config = dict(
    n_layer=16,
    d_model=256,
    n_head=4,
    n_kv_head=1,
    head_dim=64,
    d_mlp=704,
    vocab_size=2995,
    activation='swiglu',
    norm='rmsnorm',
    norm_place='pre',
    norm_eps=1e-05,
    positions='rope',
    rope_base=3940.0,
    rope_fraction=1.0,
    qk_norm=False,
    attn_scale=0.125,
    bias='none',
    tie_embeddings=True,
    parallel_block=False,
    init='normal',
    init_std_qkv=0.0242,
    init_std_o=0.0,
    init_std_up=0.0242,
    init_std_down=0.0,
    optimizer='muon_variant',
    lr=0.00817,
    weight_decay=0.044,
    lr_head=0.00626,
    grad_clip=0.5,
    warmup_steps=200,
    schedule='wsd',
    decay_fraction=0.608,
    decay_shape='linear',
    final_lr_fraction=0.05,
    batch_tokens=131072,
    seq_len=1024,
    doc_mask=True,
    train_tokens=537400000,
    steps=4101,
    dataset='wikipedia_en',
)
Each number is 128 + 24 x the weight over its row's rms, rounded and kept within 0 to 255. Layers, rows and columns count from 0. Numbers have three digits each. The size before them is the row's rms in percent of the matrix's.

# gate: layer 12 MLP gate, 704x256, rms 0.0777, rows 205-239, columns 128-255
# up: layer 12 MLP up, 704x256, rms 0.0824, rows 205-239, columns 128-255
# down: layer 12 MLP down (transposed), 704x256, rms 0.0285, rows 205-239, columns 128-255
gate205 097:117127125144112142096082136147137103114167119146127117154083077151125111126122167183145155118128118112134145144128111125142114095105124139145136172105143127146134121151108138114132095087098147106136101070104093136133136133143116106148092121144146110135110166114157117138120139063087114141110139136141141149129126138173117087127154084121121150107114117125139118112106118114117170144155
up205 098:132136097126145145124155141138125122163119124091063098133136113141106125189142128149143111154184090120122109114136147104073147141163127098100130184127135115161112121167173103139126163130144093191122151133118117127146165085130127112159140139107101149125129146122165147092127163151143148107126133164163127167103093109118112147135112114141167122148133166140146123090115139096106100176131
down205 101:127089086111111103123122134115145088119150153120093160139165119129089118169145067145086126134139153176144120083128131118077111089158146123136086130121098136145124100113141144138163099133172109101125132157157143113089152107110160140131137180133153120106124164146173084107137148138120108116110131113160139131112120094119111138145122149104142104172127144085124152129108163144101150148143
gate206 103:104135117130111085168160118096150128105103120134129146091129095123113141096110134102077106147133158101119092108140120159109169167145170124164116101126102102126154110150115177161109146171123141135103122136152117132152119112139156101097108121184151128095170138113121126134105115159108151093162146096112133123079148104124115079134130102138133138160080122103093170118124135120106080151092
up206 104:142086131095133097121140162172120095161104126165169108145126172149108138129116121160140132164122124178165130142144154149148114084158133136079132091128132143158133154127129163126149136171151138104145151160194132186131108132121114167128180112127129094106133172117137149130135113116134121121133156104134176112120132114130136120101123115166150117127110126138149155082120118146130154116153
down206 100:093153147148118124134147139144114117158105175102120092101122131103100104086112104142092097149110119077163123134125129073113158131117110092171128149162125105120153146152113133116107130145119137139099142172101107173118111128138130141176165133132130130121096135132132169187148089119119139127158135092133128114128086073103148124130101119107095134119126131139117153118123114109149072076124
gate207 100:118130116133192127134153131116194111142087117122134135110133123121139123093138143114084119144155139142139094145121140081135155127168140085174089165139095085100142163078099134158127155122063149092118103153117125134148101109091119169130108136122121119159172142129120125140129135140097152126162097123174114144164084136108125151128125199122140150115130141124116110124164119106147129126116
up207 101:101121141104101145124134123123150144122165122084123116115109149122120129128143130101121110094134083104137128115129118158137144067110146136096109100122100107164118139142117083133120116124147107142101059141127130151119110146120166131141124153132136132145109130164131132157159149131108172120079138114143122121111121112146105096118103138110129109111122104148123118114120116157118152078122
down207 100:163134129137110142112142142147100136201147147115119128120135122101157150145107150146122138197118137109105182121168139112123149130071146151133122176126101116140087144145153136148171124085117109139123112177144124104126125099107161095078154113130101144140132137104109138127130144138137078127151121166126116089144143108155073102142118129157149126151142096096141135134138086088105137112147
gate208 103:140123127127140188159160150133132117152156087134141099146119136161144121141151188123124114112134107119179103150102160095136142075168166112069112135140156097118081117124107153141164148104123105086136125165116141164144124082110160158168113111165128134111113159142147115118111108114127116156127113136199099132141194126107126147139162145103103116151100114120125129145172099113168118156093
up208 106:132104118082136110146074098167107089156117150134135121129145101110174153157118142139106126164117104127098146145154150103157122146143146137140157121109082116112124134118126129136103142098132146159149080120128103120102141167138148122129153119132101151103155121126141178138123164120156120133146162110141154175146166157144119132110131131108155124134174150120127091100112161113119131095172
down208 101:130139127176163112097131090118125148127131083123116161113114107091117161187145125140122166113110114129115129072132146154116133153117111157205168116140111135131155100132172141130108115094143102130095134154151133158130124126119134138130109154104138132108129139149149162169112137134157132110156123144113151158153115102157094145132158147111091167100179105107132138097075132122088126102162
gate209 101:142145129140130102143152119124096160150136074120099182107144147118141117138133164145141111126094092124075155146130167108154139089124116141117158152122174132127137129082168140177142163112139104174141139120155143129111094144085142071124108125152106133153121118124157107138135115129145140135129131166161102108141119121139087132140190133097130116130129141134151139138119120145106114163128
up209 093:142117149109093112083167141126130173137103141137107098085133093123091158116150148102116145082129146112117190108155107147135096082133106173104119137090121105109144091111118096127111105124156103143121158149108100138099127132147152161141104143135116099146125092090126143161134138110138160149152198112126110135121151125136074121138149111144157102152120126146124145155107138106127150127090
down209 096:111107109133124116138107117124163144105131130110072137129150090082113117132152132122141110099204139154122145140125150087129176133143138092098114152137098129134145146146150118116115134139133095117107131166146115131133170121135121148143168115158125139138132069146148131127163081133102094116115131129096083098129120098122129145141144123145175115100109124122132134096126177145131112131144
gate210 098:138114156111145130159136110140124192125121071105152088144109132134092137159131106082093158157146118155102133134103171139139133091140160104140101154154169114178189169122128090141161145090122126123129156130162124147146095127112114119086112152123187124125159138161107124174139127143162076100112126138113120125122168099111164127118118147121090150120175139146115178127132121116111148140130
up210 096:085131116148108147105145143111151127133130116182134158139152092123131121121111121096129117098122104121112117154115101078131121113121118151128108092124107115146139114106158123136144148134164109148118175139110140126105149104129165146134147124128098149121135125145154131119082090175073185147092129149134189136105105145168148113111096151140164173090132101108123126113112133123107108132144
down210 097:120115128088127118096110110147160091134117113084157101112098169117145096133143137165168118143122135108142096175100135129120149158140115079123122146113162119140150132166081160092118074127158103121124119156109160146142130127130114151130179140169119169115107127156111155145102128089114094109114139117140093150118124131149151132127140105115156135162110098168122117130116114145120129097124
gate211 106:145156133088130152108119107113145146122137146107125078087149124166168107146132133121115102100120161143159103138135151123112095161093127118166125135130139161075154137128206151095130155106115094084127149138138113171137152122119125130164128122112155139144076138126159128156136136157131146141129116136093178138184058151144163138121131120119140178088095156109111125134111137132127113137182
up211 107:142163133133141110103171146110117152105151129118096128105129169154122140142169122122106100172122165156115084118126125130167143131146100149133099138147099126124128142120163163114097172081120142078139143164126149133141145091160053098099138156107121183148106162151118137124127151150161084105142135140140176145131105117088147130126145103135174134115151170142112129113090104130121114158108
down211 100:136141140089125141107102138145142136122134110148168140176148132175179141164140135121159107113118119114175117118116166097123130122098139134163137090129128136133125098124170132104136124131161107110128126123105161121133136151131087191106099168129181145120091154100109171146089117126132127108106137146103105125096136150129096161142133089108140141124156134102132134141134142105145117105139
gate212 101:095120143136118167104141133127135143109144109109152147097106155133113122099118107150124151106139127145083112127117129127087133144111130111121114164141085113151168121146126169118145162157159147128115116112118156085138153117109164147144101066109143099104141131125125112089104122073109146151156167142133105136127135116166065121080088120102151183161094138110172120109108114111160148129144
up212 102:107185114119109139171141077143118133111201124121190092141145138133096095141095107142140105124134122113134138148129144147160129099159132105153128156104173140102192160101134173186144103149087141098163150133124117133147121121113130158112130160120116139089127144113141130121129120149095049105104170094143142098126119128130121131065100150128153126129171140144167151100133144156107126117136
down212 100:130095131102084113110137110149107120080138164140130144111096117104137084105122159088040143133104157093123077149126127096179113148133151145154155108160091126135133107144143103061125153110140100133129106185143186163110130133163122134111095135136117145165151131123141164167146127127113169135132103143095172119110116162092142108129162148137082118118117127118084137081126137162131110144144
gate213 101:159101132122104154129128175110129159115135134139141127156175127157093180089184144103117149129145110132175093109126147184139134134161141131171112130130147120125138133089115134167110138143109112115155139106105121163110124145128125119129130160087105130105165157157150101138152120161118169107113144123099153090118128110132108145126090149111143075166115133125122153149120124099134126117088
up213 104:081160172152108120159112114107120108105149098133095153147153118116161112137147179147133117108163140146157092091111097170133134076144112133097079150179139103119166143074084156123125145102079144153097106109156104135097164143106098088126101164160107098106147115147161154179125152160075135159108107126173122128149143157121092146135131145132094119146120131098142104128158145107164105153122
down213 107:127102120126151129116115112140108106108163072137111169130138114099112125096153103141124127132118129117146154092098147199126153132160145134148095192161095101170140164119086127128159095110153144108138123128154074099121127164089138140135069070173086144146114107127097139086131105108110116154156121159118155137124091121105103158128118124133099125122135104116138122146166116135085078117151
gate214 101:148038145163127141104124184134100125119146102142140160123139126078140124086094161111145114113144178171143111111127136124108100116175137078118127143114123137148133136149146072134131124151151126169130143134129129167169109135126131130124124068158122120103133081128168090148143123119139124099157140106129149139133151151097152132129148121160145087088145156152169175148117136085120111177098
up214 103:152083089153161112130154116163112103125126165143090112143147124123124150129123129129109128133154118113167110084118147138135141136115106117149116196097145128120085143145154047135134106112118138118151127080111116113074104146125151153173103115167115149127173176153143124126139178129134113111117131107115148104143138114127130128130109120120085115107134114162182119120114121089110128129131
down214 102:147117148159106155117143152100105145125115198124132124161115104138102099177116123120135094119096147103145130116163173150157130110108135112098160104138164108128103113128139112090140113131185107144151135130138156129107140098117116136175144135158117151079154170092154151111103146144102133098111098110110113115132126150129096161155111172119135106107077174179152104126156145111129125109120
gate215 097:114067103109095149157166130133119119126137153138145121170125086145128113116170140084118146102086094118131147193141068156127104076153137120108139137157159114125112145109137134144137164139138156122128153125103140138136124103133125148129118138141134079117127147124151135122118131127120130139125126157147146128135160151097117108139118165158147134153105149112118092106086117093138177085176
up215 100:118104095076109131128145063128171138108109144070126132098134148140129126115112121142135178102127098105134118098128151124109113118169095103143129147172147079125142120142133106137140146120098095152092160122124131154118146138149090098123072142144100128091098116136144069118152130113120116145114103134149124104205145116116126091116111127120138089113129184126170111097119129103166149129149
down215 099:123111120114133137101154145160140147093131120100141210118127103120128102158102103066165128121110128095123138147139100120119140118129134124143141109139130158133127148117083113118145148175120133111117120110169145099166117116134135103144136124148103107139121132144155100117104129161098120122080134137133136132145126137093089149134132093141087139131147058127119114139128148149125144135114
gate216 101:143153121119143114094132120117105116137096143139148117167113141106122122101119097102097140124135151116093062130110113164129165136148101109090141143122109114122174127137091088099134163118161127117143167147158139115133192083157129105121087158110142082105153117152143143143167123158129172099144156102127116102155115093159120119130128123110183132132093104103146113117115104091112165123107
up216 097:160121138121177108129126108139142119103146091167117152185154184108149124158155106154081143093140113117128145135164108108135134080107081138133096137160114160110092128119116109127155113157158118124128113125100139126101123109081118152098136179158104146104113145150121122113156109163104187126175160132127125118155149107107123133106131127148101160100133117182148140101116134155151173138153
down216 096:131124185130122141109157138151090108152170130117135113099114126114116127088118128155134130144098157123117097138136120109139122156142149148104081124130142139138140126161132123097115126097102116132091098123183103137132138155114115150148096135140086106149115111088111093157134134106079106085157157109121125136169190101160138162159125121149074128132087137140152127178181122122112153159116
gate217 097:100095102101132086151133126120170083137118152075091144139088193131129146118143185139147154130117138182152122154137134152151135126153161114107112119089107117101125155154126086098098165180075153092154110146118097116145139128148139125088163171148160117115145140129125140114124149131092102127152099150141110138109125159131128109147140095114133187118121145165078113141101145130122119132100
up217 099:111124148137134133133093110134106134134142092100135136121141175130149148138098187114139132141140109122151120139105122153157135131130130140094129129129129139137111180130107139146182122117145174148184118150120122131128151069139174109119130134142121142132109105134159126106116165137146172083156114148110161125086145111136096150101152134127164125135114107120110125136088197105114105089125
down217 100:097164085118099125128129146080112133075117146140112136121149102115154114127118125141151142108145104092152159134127142175127108116160146134148127159116158141136107126137110200141117153135149122120133150126116160135099111164102099132166131141135119149117069156104139149140127105148122145162153137176140126133130152151160117132165121130148108160129090157132153135158186162094114133181147
gate218 092:149119131137124091161128131143153118145107191095114149113137100139160136143084099146113148113142155144103152155130163123123125076139173108123135137140121117126107129151067155091116154132127125131149120133137134106167138125115115154143124142140126127162128124140158184155077190138119116090127131107129098161141111118115132151157124108127085169133118116143113144097087145146137123111170
up218 091:137135118099103113123142097143132141136148101126145122088143121090131114123081153136160153100164092140084169122123117117177134162078151118103106138076109106120110136145122152143106158138154098134108115117120113148114110124167139123133118144130131116179133105152166194142136174141158115109118136106169140127116140109143128163150084119118152160083140159136130120139106148129133180127122
down218 089:089162104104192150119143151089083151117126141139139153144150103127144153130150126154101133146134116102131130111117073168137159191122114132126164139111100098110131147110147149188172106123127130112133115111159131114145116113148127156149154127107119107115125114115106133120109121102118131133148102116105129156148101128088153134120104129133153118108162109097129112084150137157123149106136
gate219 114:122097125114124112118091148095138170146167135141072138130150113180109122167118124106121108139140122105101134151166164109122103140123122157127129098147178145142122140103114061115125128147114086141109142171137146122141131143153126160136120133149124119121123093099087129146146138153120155145135075107155072112132103135173095085127145193142155087094099110137124135164145147106104140139172
up219 117:123103159154079112120118148100110153101124125113139149064159169137128109146142127111126113126137138099162111148145139136116110121132087143116134161117144132165167102119134114116118104150152108132120103110111141151112120151102168122160143131159114151212095083117106115211143152131107143167145124142164136127108143143171111131155177166162149109130099135090137183131161143119139149124104
down219 109:135127128106083139115112111075123135129141132141112122068115096097131065149123166113124082117122145116130109126145147125141155136106088151148149102136193150147114101143124081107096113151106124144037094145125152156114134118118166126086120094102124131164149094113099127139137089139132124160108129145145090143100130110124130094144150153187169142114112115153134137121119137173142102119107
gate220 104:139123147142087118120108123100128101119104117108095120115106125080137162141184123095099125145138142153139081127131145157103159147136178107089123131132140128121109161114113132109097129126118152138103135081122137164128139185164130149149134130136132119164158103118119112108172119148095127131065145116137125093107130143112091139125122108084146126128133140170142117131130128136144186111119
up220 106:119108079158140135153123137153139114101177145132149132084152083110082114134146160121148145105152167097144130134128141162128150124134102125174157112157141122150133161160143120115121134139113082165124142130107111180124135172097100087173138126106120138122173117109107131131187085157175109125088085137098144153115162109091133122095174097127111132135152127154129167103186171153152134139156
down220 108:139184119123084098103090121127094118069120105148110116080194133128124099125134119099109161131147113135167136152135144122126139151124131122096165153123136136142113104143181133111123092088129128172122151147136151169143112126114131098102170101141168122110170156094103124088153118132114085141137106098145097118156141120111142110080086187105076120109110133178138137091174125164127141105120
gate221 102:124073155111148116081177142148104109140100118134164139143086140112132133135144107092139112152109164177122081117111132102130136134152099109179109137129131136114131109089135117151107142146127091094116137074097089124123087140143108115107137137111128112151110171093073121134111125115111138115072113132097128111149117109087146092171129135140142201121133137105129105134152152120141112148134
up221 097:170150110154140173143146132160134139132106132110124139127173101148129124090150113120114147140154103121117137144140070130170133167077104133145158109144165155141133112063112113153121142102129108124128119111196134121094169129083160082140144143155121122134165083104107106090133150175108149167113127087103137131102139153112133117133139120093148067128111106127125145093156140130147164095088
down221 100:137117186145110134113102157118093139132154141155126133145105126138142171106136157127131120105142102144123110132122153145138122134120080131121125132146146123079124146109157133133135115110136113163116121122157195137129146122155117123124157112091134083143128194144136081134132144146144120145125136117158143158192163148155130091091110140157142121129148108151111105157091067117165105151107
gate222 106:114127132147126111130145139087151085141153116090089129142122171171156161122141163159111154145147115073108136146124106124118119103123117141088160157148120147130162144108205108127143159128138111113106100130133128115110125136134130121146140130156077142140110118089133136117156069120132123109134145147152126118153127115128141139109108129131132144095130066116137124114129125093123107102116
up222 107:116153166154110146133122167138141121107128167146098097108157116150137128112107138094112129131149152135186140126125152115130103145153082144127132115142128106122124117058112173120081109105116148142105144096118132103143149130146132130143143129115131095083093131134077140175146083123132137137127142090099146107139131079116103078128117131115153117143120134116136153126164160089122137117117
down222 105:153101144083150131098171135122130129102138155205086148142118121113131130094137080119145134097105155125127152133150141113158156129133127092139055116130113115123175160129121121113088124124134135129115142090159135094145119134128160052126145093128170141159114105153187109146149113153094115123108112107103130089118148092138107123157077152113128134119122141168154122116146133149099086150149
gate223 100:127151114151154145151153126145154156109181092101132094128149187123105135120107163145136094165138127113123143174126149147127117144136141131142143152157129068180123094144144108120149113135116097110168172147114124166099122152140106092153144109121107123115126093146140143101138121139101128077123127116098105111128140165086132136148135112127095130124140116131135140099117092085154099135112
up223 105:109165141125114121141150142128130119127103111175103053132146121123130133175161149106117128123143135153183179158168098137131128163156155096185116134147115124105129153118087089133161148120139154151121107115096159161171085157125161113117108153115126094117157127129146095091131104124099119139111146130114140144096129121106090145159146101108133119149073147116163126126132126134151130081145
down223 103:099160142135137099089104119113138140131102103136104159115127131127128157136185141142182096100119097155096160128145100095135095148102158145120092111109099108176129171163116148130112116142134133102142123097100171131125129097149137184121117175129127143134121100102092165144111153116121154179161153113125119116115155145132174149142159119138115140153101150135143146128097128127145163132138
gate224 100:108085107132138123136133138142135102143154137120168120139130098153090116115160112111135126092148129140145104123079189120111141087108119112104139101144083148147141145131141141136109128097194131140126121153099138168138131098113137118126127113061122103168110074117117126089081082132111087125152115121137126116153120132131164122138166076148159126141125159141112125154099140101057137135105
up224 098:100091145085124097101121079089123124111126128109116148160149067151125147138119154139081097137155095130173100120117122126170125143147191145175157136147123151140117139091125151119108151126152173098145130152151103104142121177101108095145093136131124128098189121127102125144131112173129178105122137124115130135142127109151165089146138084096121099124103083120169132125113121153102139113156
down224 101:122138115089109083135125158131153160090122091149108134095131104144141151144133152134139155132097145032138156131099124158144147131133148147124114157130107112091115111083121120131107164102135101092106103134119129130132137097137177158109136125146134145161129098108162149132144107103155158187168134092127089123152111131170158104150143127134131123110130091126149140086123097117164081104158
gate225 100:140124128196105159156145118156168137162120100097147158123115162136090110113139151147122145116127134126124136135116172123130148088136151127090122145080167140119097121125123071132119113169149106174122115131137136130098177143169118104092088083121143159108137163165141168095146127104144130098136149105136132125168124112068093115071134103124122162169178115113166145124091105147110105129141
up225 103:107085139100115140172152163120192126112115107125117100114168087163105133125132174155139134170129120130141133109135108175099157111152116119085096147073124159158107147138158088123148114093135140088108151093151125129159149098154114138107143124103151121118156105173111112082097146105163140132114125167146105126160111145113150182111125153151115126138121144131147129153150137157172124148078
down225 104:132110097109157141080141128113055118132119134121129159118133112113132160130149159128112156169096174100124132129170100116082157128115093090145125128106138144086110103109150110101159149094166102164166107143127144091127129105143142134104093112163139102104147133118114188135128168132184102092119150150102116125115160125102104087131135182153121155158110092128120135126125143161119151105141
gate226 099:121158125134137123159133106133111141109125111116176143150104120124138135108104119110124089109138116118104118153086145114146120135140096127134186120140161109144158115139103137152127124150129103117141156083138095144071117144115106159102144143132126125149165185134191138175107139088100138100141150144110081137117135110183152110126118092140127125131106146164123122102080090120133134151149
up226 096:087129127143116170153122118121142135172107128139137154155148171123121140138141137119114159099176112109133073164137139110107142132146121155153095117142151124138090105131148110173119146115116160148111148153100149153123139117128124118118112111105134139168162153118195176145129107160144132096163150128142099113168135138092132122143150134099138072192118127133082117126140104118171109175135
down226 100:141118121159123145145144109113102178147127141103111194148153145151113129123080121079076125112160134096128127094117127076119156159139123142159132116144147141113137123145093141147118108142140127165161132153142112103143153165123142112129087087122114117117170126141158152131127131136148137143115140070112074104142153168137095119109063120123129111095177084130122128123139127106120163115160
gate227 101:116138095100083143112090164154132091136125138136111110133131142144152116120098131081126150099129163119101170122178178184193120127134092127120134151122156136134123157156114125097088121182112094117114133106143108142136108107115139156132106153101170119139136145153128128089151134097103140144117108169135085135116141128137094112150077127105086112140076119105129153165168145160105126155087
up227 099:181102129116164146107113130119107125137154113119156133144123160116093132147103131106118103150092131124099164143123142120144121124130115139139114140125151124082130097148118120084135072135147130092116107146162110107118159135148129117130176063089134145172127152160132098111135137106114119105148164122136177106108158126109125098113108121097148112123097102134120127080165098103107110131100
down227 102:180111143086110113149148163122097139145147138083110099129126095090143144130141194181134135155077099078102131142131158139102101132126107152120118131142145154136128150127186121124086162142150087140115128135132121140126128138146149108129141096122116146198115128121115131142117113120121109116084146103153113126155160102124107137122128121134131156135114135100093138126158126104124134105181
gate228 103:129103128117164089142129155139122105094121138159139159110133118123114130139110124107100112129129124138171116095096111147131139104155154120130132093129091106110123099108130126139137134203132146138169156103148078117109110112144092078108114120137142113119119097120107097110118125145186094145159116155107131153108135118148133089093105156154100084124103166081135115134162112112151143064147
up228 105:178117134126155127117130123143147135150141130068128139122129122107142083126104144122154099098125110147131171103118113101094149154116121097079083063104159138147106133133139131158147155133126145123128114117161113119150145174129090095141150145124153131166106157120144059116141125159096108155078153133140140127125131166115109105138200071138143135099161119107119123142137133100156131105155
down228 103:171114178125114151097151126142176148124142080131111108130165137135111121143137138122140103126170175078165114088119093103117131162141118127120109139132146145143132114128126112134126160140141134134184155100108110115106130112101109138087178129076136138136147134107093166121121124103138168117160151126126114153132112118129154109166166149135147127167122133129078104111169147162119148116132
gate229 097:135123078120177177134118106154103119128156160129149104082140160139109140092131141117156087127120185125122110140117106104116107136136114139151130099134158169136110119129160134125152128135130157105125088131157160113226103135140127159139105077145125140099090117123155111133110099069103142110147180146116119121115105127146135143108117164118119156116148162166135146098154138123129101137149
up229 097:109130084145105129093117161147153122139158090170170097111114132123154130146106121116133133106129125138152141163132131150127110161135126114137118154148107071166153118097111180128104140116115110119108169105133108122109141143135165102108163136114128100095123108149178110089164114120115124102146190126161157147132115085147088121113103114172132125133135103115116174069107169095108159103134
down229 098:134177106174123117147112154132155082127102090111089151157146120119098177111143113210119135154144133119104122114130123121095099111169123139156130137138104106085106121146148100124104089126119139071093127132133144138151100122162109145111122112106105095137139133163092164148161125111166137176157120107079130130167123140138101118082142097130126109157100138157152142107110149143108136116128
gate230 100:135130086094134092099104135134121100167150110074167167128123135126129123100141167121102095128117194117130144143123114107145177132081126133076151122118144157091101157094091104080148119138138127103174113126105163137135127117143140117127111145114104112096130136141154131110091094090138111104114133135097117115149100114136127106157048110129105116088143144127141154128129154122136162124109
up230 096:130086111119123132125130141149181085092182118200144143119099130118111128130058147129121088121160131160131137109124158135136080140119126142125103117151113140154059109102141123121173113115143138162133127128173141117088128125125132086128116138118130127146142131151110141148147136136114145136120079138135082119122116127135180120131152198126125157119127120116106156125135091140136123118115
down230 097:159132142124150118150122144115164110146123117103081121141087098112110188110141125079130105131148116150121109154087136138151086183105119129090110177132152130116134114121132131058106160108091126087146137118142163138128108124134130140092081147130137138121109139129126108133153089140089167099141136089086128124159127175095111156097128156138140099125137176102149123147167130118138102137139
gate231 099:135112159143160113177123110122157106153115130127120129170118114114130178162135079090105140109121122145154140160105117154177177103120171109122156099144123141132085172120131151111135111107164100104153104171123126100137133119141163098142150130140134128120169096130116162135129115087124105136129115183146139152136076127137106112089143095144145136110111065183135123109086123111122154145101
up231 101:155140156142093138167125148161126142123078137160153104161145170120153163153112114166134152149181138098122117135173093098122103115106135126175074174173120149097155148139141163105133115180136142085149140170077086172154106120118146131165102147128113120137120136166149136126105094148089176145106133128124104121140161129087124133157139128162142125103119101159127128114116144169130144121128
down231 100:114099137134100129146119116114150099156183124096148132147140084144111170178204145090121113134114105107098160157134113128160145143121147105155121130109162125133172086084074120090165120140148076131112142126130116150129123118161123123159133143136134108096117159158110147097111117092113131115102122126121097106085111115107108132101136169135126135173115101135125092166106109116110127131085
gate232 105:112124085157134139100109101139161104126119046125157176144091136107150124149097106137135140172100123148128125168127139112116144166159146113115119077158132138142136118138121130125123137159147147099128095090177130116120145120114161116109120134148144164096147127159150125105134125158117145132111115127163143123099117123118091139120104180101114116118132100117125124141152104107109116044133
up232 104:099131123124100149112141125106129140108165133090148135128115150157150078107124120134112125097123108130152138131173130120099150136145148097088102126153116137128158142107104079118103120159143129158098142126120140127124144083139150151164131120175074135124135088130148127161088132154113103111123106107133167144125135137104157085166088152103107121129114116130139105129135122143106127155157
down232 104:107155092138138145164134116202120147161126121114123112145086125131137133113160153113135079106127116158129118155124157145129140115104158131087134130173090125134164148083137127058122129126104114100123136112125073149123159096133137149173119095102123147140125085135132137145147142155155147098056195101147146135126111127116143128108133130146171107135142142155148141141134115137113153100168
gate233 104:143130156149102154079127116122141127182112105123142131122145105124148188136135101111114123147102147131135100173102124156105177143153136112129162094149119130140117174132115156116122130127115146131152125144144138124118125088123134169135159149105168109125125144154129104160112076103107126113134136121115111094132098100130144079102103094151082100158102141168117141133100155113114076150161
up233 113:120187139125153126130130126149107165140113145116089092157156139082111090157136108127144122131122125116104102163127065133156110085083069098110161123138112084139113129131165150174102106120085124119143149132091156114107130112117097130178109094122104091118140135127118086120124117153132112130129113108148145133113108126146101109138104160147110135116155160153109133164153176176140122148112
down233 107:139120173090146105146114116128142168158123143149146092124141151123123091135117122156085106129157139120049104134119134133092123115125085140161088114083099117067163133157153158134161111126146140154140127111172141155085115153091154117127109126122110157150115107161117109086135122095120126110127116141111094143168066125112114087112099169132134114106109137077140137102103135166162133139152
gate234 100:116113137126126138110112137111160101144166116102103112153125140122143113101091093140087126130148151148113157150125117139091151132113125158147180140115117121131071140102163137110118112091107150123091156117111121090108117103098113153107105144149125112165165073125114133157107092117150113147150143135142155101139114090141123107123119140107141162117158142097143152134134115167199151157158
up234 099:140157121131149122081148139092135130098119134070115114173152128106161143126142133155098101069138093146133129126157142112096147182139155154139122116129145179139161133159129158127090115064128140160140129169133146098103140134136111122129100164162131125107123113100170107146150123142093119166143176104120151138130112145096161116095141142131133154143153126138107138105117114173126101127143
down234 098:093118120117116122107115172098157142155098077150120141139145140122108107110114148107118164154117092118123104121092125141101150130147169128110111106103176153127143129157145131091152127076159114123148132147121107130099141140110088165148082114103168141149103094125124123164123115145126105140132129088113118138113141122142142144102151146124144143170129140107155153135150152146162149099122
gate235 102:096136093102120148163082146144114122116152141116120194171086122138094102152154135108117095114098145134130127130108171109150104133171161162094111125108167182112174122104103149125106172165069122130110133127147112105103136141129112121134117126137171130110124095130152123150137101113144167097170104151136155077139148147120123094110132118109135132142149135124098110169105175103156143128113
up235 100:113140083117133142136124149128161115120121118143124147097181149161085134136179131124147139127087094119170153156078127173143135185142157146156124142136147144152154132129140117126128106128106104148123172130125115137103168126133137098127125117129121118161122116172104142144144103112088134145112157136144113126159148150127166148168139112122123145127159127160104108142116155074125158076136
down235 102:152146135138112133111126114101136136118098171140127110145126144139133095131119154193123145146176172118148112160142155120110158099121135069124139128110164133100169122140141101111069079151173112152176186084112148150174136170123142113109148128103115174113110157135148181142108135148175124124162136135116180129157107114146128142119123127159103097142115130158110091127131143100113097160118
gate236 101:114140145137147105141122144116161089113143168133129097115141148141114128138122174134104112148142133179144101175132112136124150139121185103132093089152096130114097133161142129110115113153098112130144122131081115096165153153101064160154164144164188161101160151114127108137096138128139166165137114186147147149158097108140141134102089100109093116145142145128145088129133095138132099109151
up236 100:125137163110137168121122117147132159110141118133131122099104129147113116143124126106071125118142129119127099122157171148135107118108164106124134141155118175129146129122130153138133114153138108146142097122107112120124135108076073118116129088149101135142177101120118118109126169151103096135130096160202163164179093097125118106110130142118137125080174119131128114141140126098075111145096
down236 102:114111118092132132142106083144119114154133134155148149120116182146105122127136124127178148125119130156153147109151127143152130173150099147093159145168078153102147129132142129119114148125133168146122153132111086108063122131145112108172169155139120130138154127099123138127107116162117095134146087146155166151126129122145119101118119137135124112159147105112150118082145103094098109123134
gate237 093:143120125130127099113151127115109152095113128119142119128147143110126124113180121112154115109093123135132130124150139118091115163130116137174121150154124093144143101169146138156116141157109123086134138141094128112115149095147133115137199118162135146153129197148084092155130132138104087117148142107126126087139132145187126142121181127137131116129075113109134119165075156123124171175122
up237 092:150153131118116153122186120107105137157147153100079144125122087132117125145113128115087111167109113173140159138087116119163174124151106139093124084135117118086135138103135175168081094093145142127156149126158104133135129190114157104143106146085132118124136135164150155135120098133138128125115118143118159132113094142131108170101125111143118145107087178092138156153164110142118131097136
down237 091:137134125081147135124157129138148136120129121113147113119117139083121183143134110114131116109134137111114132139099130123182156142129167146138100094102153164118108128136067135192134124136134130128150111105148128159159099167132148121115108153139127165121113101143198088139068169131175125109115119133132130123139160136113130127121122141157094146117142145133121127152185088166156084117145
gate238 101:115116086156111123080179134173131141117112145126161136109072113138101145140165113120118160146121094095128132110139178115107088095108100128109116120176118117112141128121155139121149120146106134154151114128106127152130130149150157132149128124081164177182132104148123118145116126137145111112072152095129146193116118161087141081138121114157132163172090134116142114189161127104125095153108
up238 103:103162137102154107095168170123121092163145137128127151108091155128111082120118123140134111165141134131108136125126112129108147131126091164122103090139113138117110115120075144116108113123133119118102123102126108129121124159139150130097124110110174142163097125169106134121138111082137100138076104122117113130116134114117106094110131097116134137102091151083150152145107130134100152125186
down238 099:147154132139154154084125098143143086149106118144123146172103158133131152128140120116151178119129137120127127144129201135147095099150159163144113135138090128152131137134137117136118141135115122166132159136145137126084111133135145130166068133111071124083088088163133098147096103132097160139097140113135106121131129134109154144128124109096101146149139152152130137138097087125161097068151
gate239 100:163133111134155152124106121110104117134158159109135180116122137131111136100114164109126113097134140172138135136102131103167123145102153117123130158108153147111127176140107143133110135142111169110148151094119122146167132136123122115110132115123132125102123086085157131156144123123109156128116125155101143139144200163107129142123150176116135121121154101151123167169133144099157115134082
up239 103:144114084155112076127138148145117136129123129127172106069124127159121148156095111108178139090084113104096159103140139106144159087125093104121127125137162138140125122162106107126127113158121144164146100113108097114137135108089113118097074181158142135104132119120116140154127114108131146175102141101130128102150131111106127127104122087186123138156118111122121152143155121131133121126110
down239 101:117092089121142137109174111118156103104125136177124108127110140106115121137159110099121151116123190131117162126110112126112152102136112110111136099168130101133114097147116134137121110109135105101145114139151090084141177125120121127166142102161139092146103151156092194112112169132150136133122094121110106146119143130135100121134126123134101117114147134158126115105119131113111106153100